config.yaml
n_kv_head: 8
d_mlp: 1024
vocab_size: 512
positions: "rope"
qk_norm: false
tie_embeddings: false
parallel_block: false
extras: ["some layers without positions", "some layers without attention", "local attention windows", "shifted keys", "capped logits"]
init_std_qkv: 0.0478
lr: 0.00695
lr_mult_down: 2.0
decay_fraction: 0.871
seq_len: 4096
steps: 13300
dataset: "wikipedia_en"
Each number is 500 + 50 x the weight over the matrix's rms, rounded and kept within 0 to 999. Layers, rows and columns count from 0. Numbers have three digits each.

# layer 4 attention key, 256x256, rms 0.0927, rows 214-255, columns 64-127
433590568444465497544615462530517429561524518485541641593403447460631519427536498474357595514497622482500601477500532469468429519486570470494384503582542447499534482491491548475506502410490509
562412567553421529465489499569493505504513505447512522429488562499576530501555495507439424585569431539429554422569450395450364529401496554421442582402573607448415388524618538505540427449456385
505433540506506537456490449385494470479526562538492453529450445469588444497497499467574509625499539533411518417415519480482553598445450460592425492532667534449499483559389438527593547557569556
489495518499477656566563459619447502393457553441552512520522553524469446532469507545563568471412525482426470407599454493491607522461498530524481552549471519414489483489414422442574516470605571
520562457516622522500436506551482511432513521563446663520473555492417545478469362542394570442470453479479501558539529502480530590484526484580562430482466658495549479403543594427431537447532478
421553491501593553499518503533522535537577480550523520420562449561510462549459499498519440550448373523515467525447504455443455518542514575559504501461586442446515566573472585470497525411478550
466518481584537471520505581463471604571486444581425491464439585483503483582468598467513446407514471517594512490570395484499413442611554461446404447527564496459530506568424492590548572496398465
527545450498571540492532429504482498487472501462591420562503481579537383409511493551441508420484580473456412467575397443577518440488448462461478521465564558600480626532436517554415374470454602
482474540563565487525551560482430499527592531549422456419471387560553455517543580532512576539384512493392443513542478539548446568433581360470494517567412597446447472634393587503494487466491413
567460548435436488527541516531545471454468491458516477497559533534510454523446546524518341516488578483450601457537522637549515565492439468480530483421505480552587408464418519492523563533460448
510533494473491473549459486558482456544523563515665499406525449523508463422572469455518518560537518511494445495415462504499484476481519530518485456564450502511461477575516422497453423450541506
494455527434517492466447506534542500585508528473464535568502483415525502466544509526470509529527511536548455581479528483512552444517522472421507503513474481532578477509439489522494505504523502
518469466502477496618485490471504511549531459470542503477539468544549541426438526451580440559504417533454520531545534562509490467497461559441460525539547477470439437546504519458520485487550437
503477587534495478534486470477497506502425505537467534583414478423469537484519474533464510412418464521486525498534537479492430486532525505504426501486523411508425500397590543441385508539462449
569438519466497519538452511532574537506452517455522525514591459506506466484449489432564543539423553484462529607610459508566495503487487532596482437458504522499479474550556524477503541473523484
511550477476495536447475594435480505500476460555566495526485558512447453452459459550576545563467523529537507479481483510497498547538443524490425526505457520531557490518472470490425492574537524
495548515505480487558482569523474534517486493499527371486499451516533538524490443509482529526444466493527464563513468539471496540413477508521470494511487532504477490530524525498485514512445495
496452513434456488544518454518470468498454515452495552540480464592502462424486462492485454541545499418533499481535518541498533501466445527539475497600561483456529503486475508452471529500495533
499480522491476547548490512489487496557551449515520489548509482558481512477462479450519533535497545491473541488493553463579484487466536470500501510471480514412550531559481571525546485458511490
518496467516452458536532492503569463551519510443578530428512487491489508501533537528509442482560417526561414545546529473466460501494528515557517545484550475481523457461531463552479477458439461
491465520421439466483612494467553553555521475535593507451544512403490461434521592446502550411470484497486474483492498557601476421485471482519438489392465417565425515510523525480441526520501481
531508460481456507552544546503423482464517511437583488502454488447463479543466482491534540479491523465522453446543510529431520447470510505523505433525501490502492467439499403419534485494548531
505472520533498497433551439516558492483505535497481471425422532528454486563518501522537472548507601436644519507418451563528499496524463507550497478503508492521499475497479451564481483511485542
499503505556516391511475443542503513494537558526396550544507529462512488462506495502495554487531498431511521545501492541498507468438561441560511506510457440556563500473476496501484505521562481
556402558476515535391383447544410439502593544506535498350536488492462520443529511490483464465501541539458456447556571457447529538475453540497447470467521421510483449467507533546526450544432538
457547469540475507533549471523443519564570436476426459506466493561567526536479434461507445480554542483456533492497501489478450468558537455504525421469491493466602424504481512460560606549526430
528582497495460464410430521470420542460529498534460428409447462495576388432481459510525449450511479450578451506625401496534564499487447492548482469436528547476444451490409569532503466491508507
430449551548496492419477531449581486509490560412498619528541530527465529550501550451441501475502392496428564459523559552463528413484428490517553492631424563458563510570581518522420537530601520
456461467514554516408529494471520581471525498601437541553362465458486460543490522481490502524575526472508429520472621506458378472373374554552524493524467495617459629544376418470534549435532556
458467418427520612511442492502452429384515556553504445574515543504506520509480381558561518588475462538560425421521488369558511401433441475529490500518482506489423514536555441594526526494496498
517552448465508482509529552453408514535490459445495451507594527455402423486450505482488401504409496618419516530485527395483393548543472445486527514370521557563491498482441454432465492562525546
476456469462526488536478451520541575485539435408552549551562528446493499535466440526459550497501414663489585508516538417557611651632581489421395413574551481508500490480468563475476453511459571
433542514438447535467517618494519447442436496435545495431625537603642593575452583515445467601587612505455519525414469444484553459388469589481534430458581422498443543521562443613597572410519471
507508492438402443479516536533457485545530502642476535552567560620471527452471400529555507450563553407452604482477541463531500523463461472468372461545491539540574469494432411396368548477463524
580544544518549396488459468485471517490583495442540595410631494466465505502437423566604493477444515464485520369468514492453421487598467527501570430424489501564554522481419438521521492555495554
526528470528465548552432441528459437509511533483588504446500610509558444418533576535428455505567395560510509419473561573530458661449553505434545507567493545458545544447428507514382532541477521
393427542433470555542536369532490542576516492488488504538470555573572356536575492476502295567563459421581385564546477536509494479546509472518531552492560487518529458544417431563466597468415501
409418549576510554554487494588579555608494553524427553484538536496582583351434404447544611576525583434594583542532432542562480513465529587528524504444522383553527507474508535578550473475660512
520402514464428513564539558478484547487519520545485350452583462392527467467553495572455532410451444481507487472510393487566579570514571534458536615524548512481589457456486517571507543608456561
519547420465510460476414523522511498373461458523421511573462625436468426524374459568519565419596574589541522541481513651471641430366571496612561433552512536435572562448398594433536431450455559
490539369456459575526373531528556527465579522470421565490645562617527468522598505531490521458528509589467446428471455539499513551473518473416562417517463355443457499474515589431448527512452447
444440482481406486617491485372573524569373489491493482490405486514554460511458483500445500417456517557451422484477571473530514510434456452442397366481458484506475560559568485503470531542451452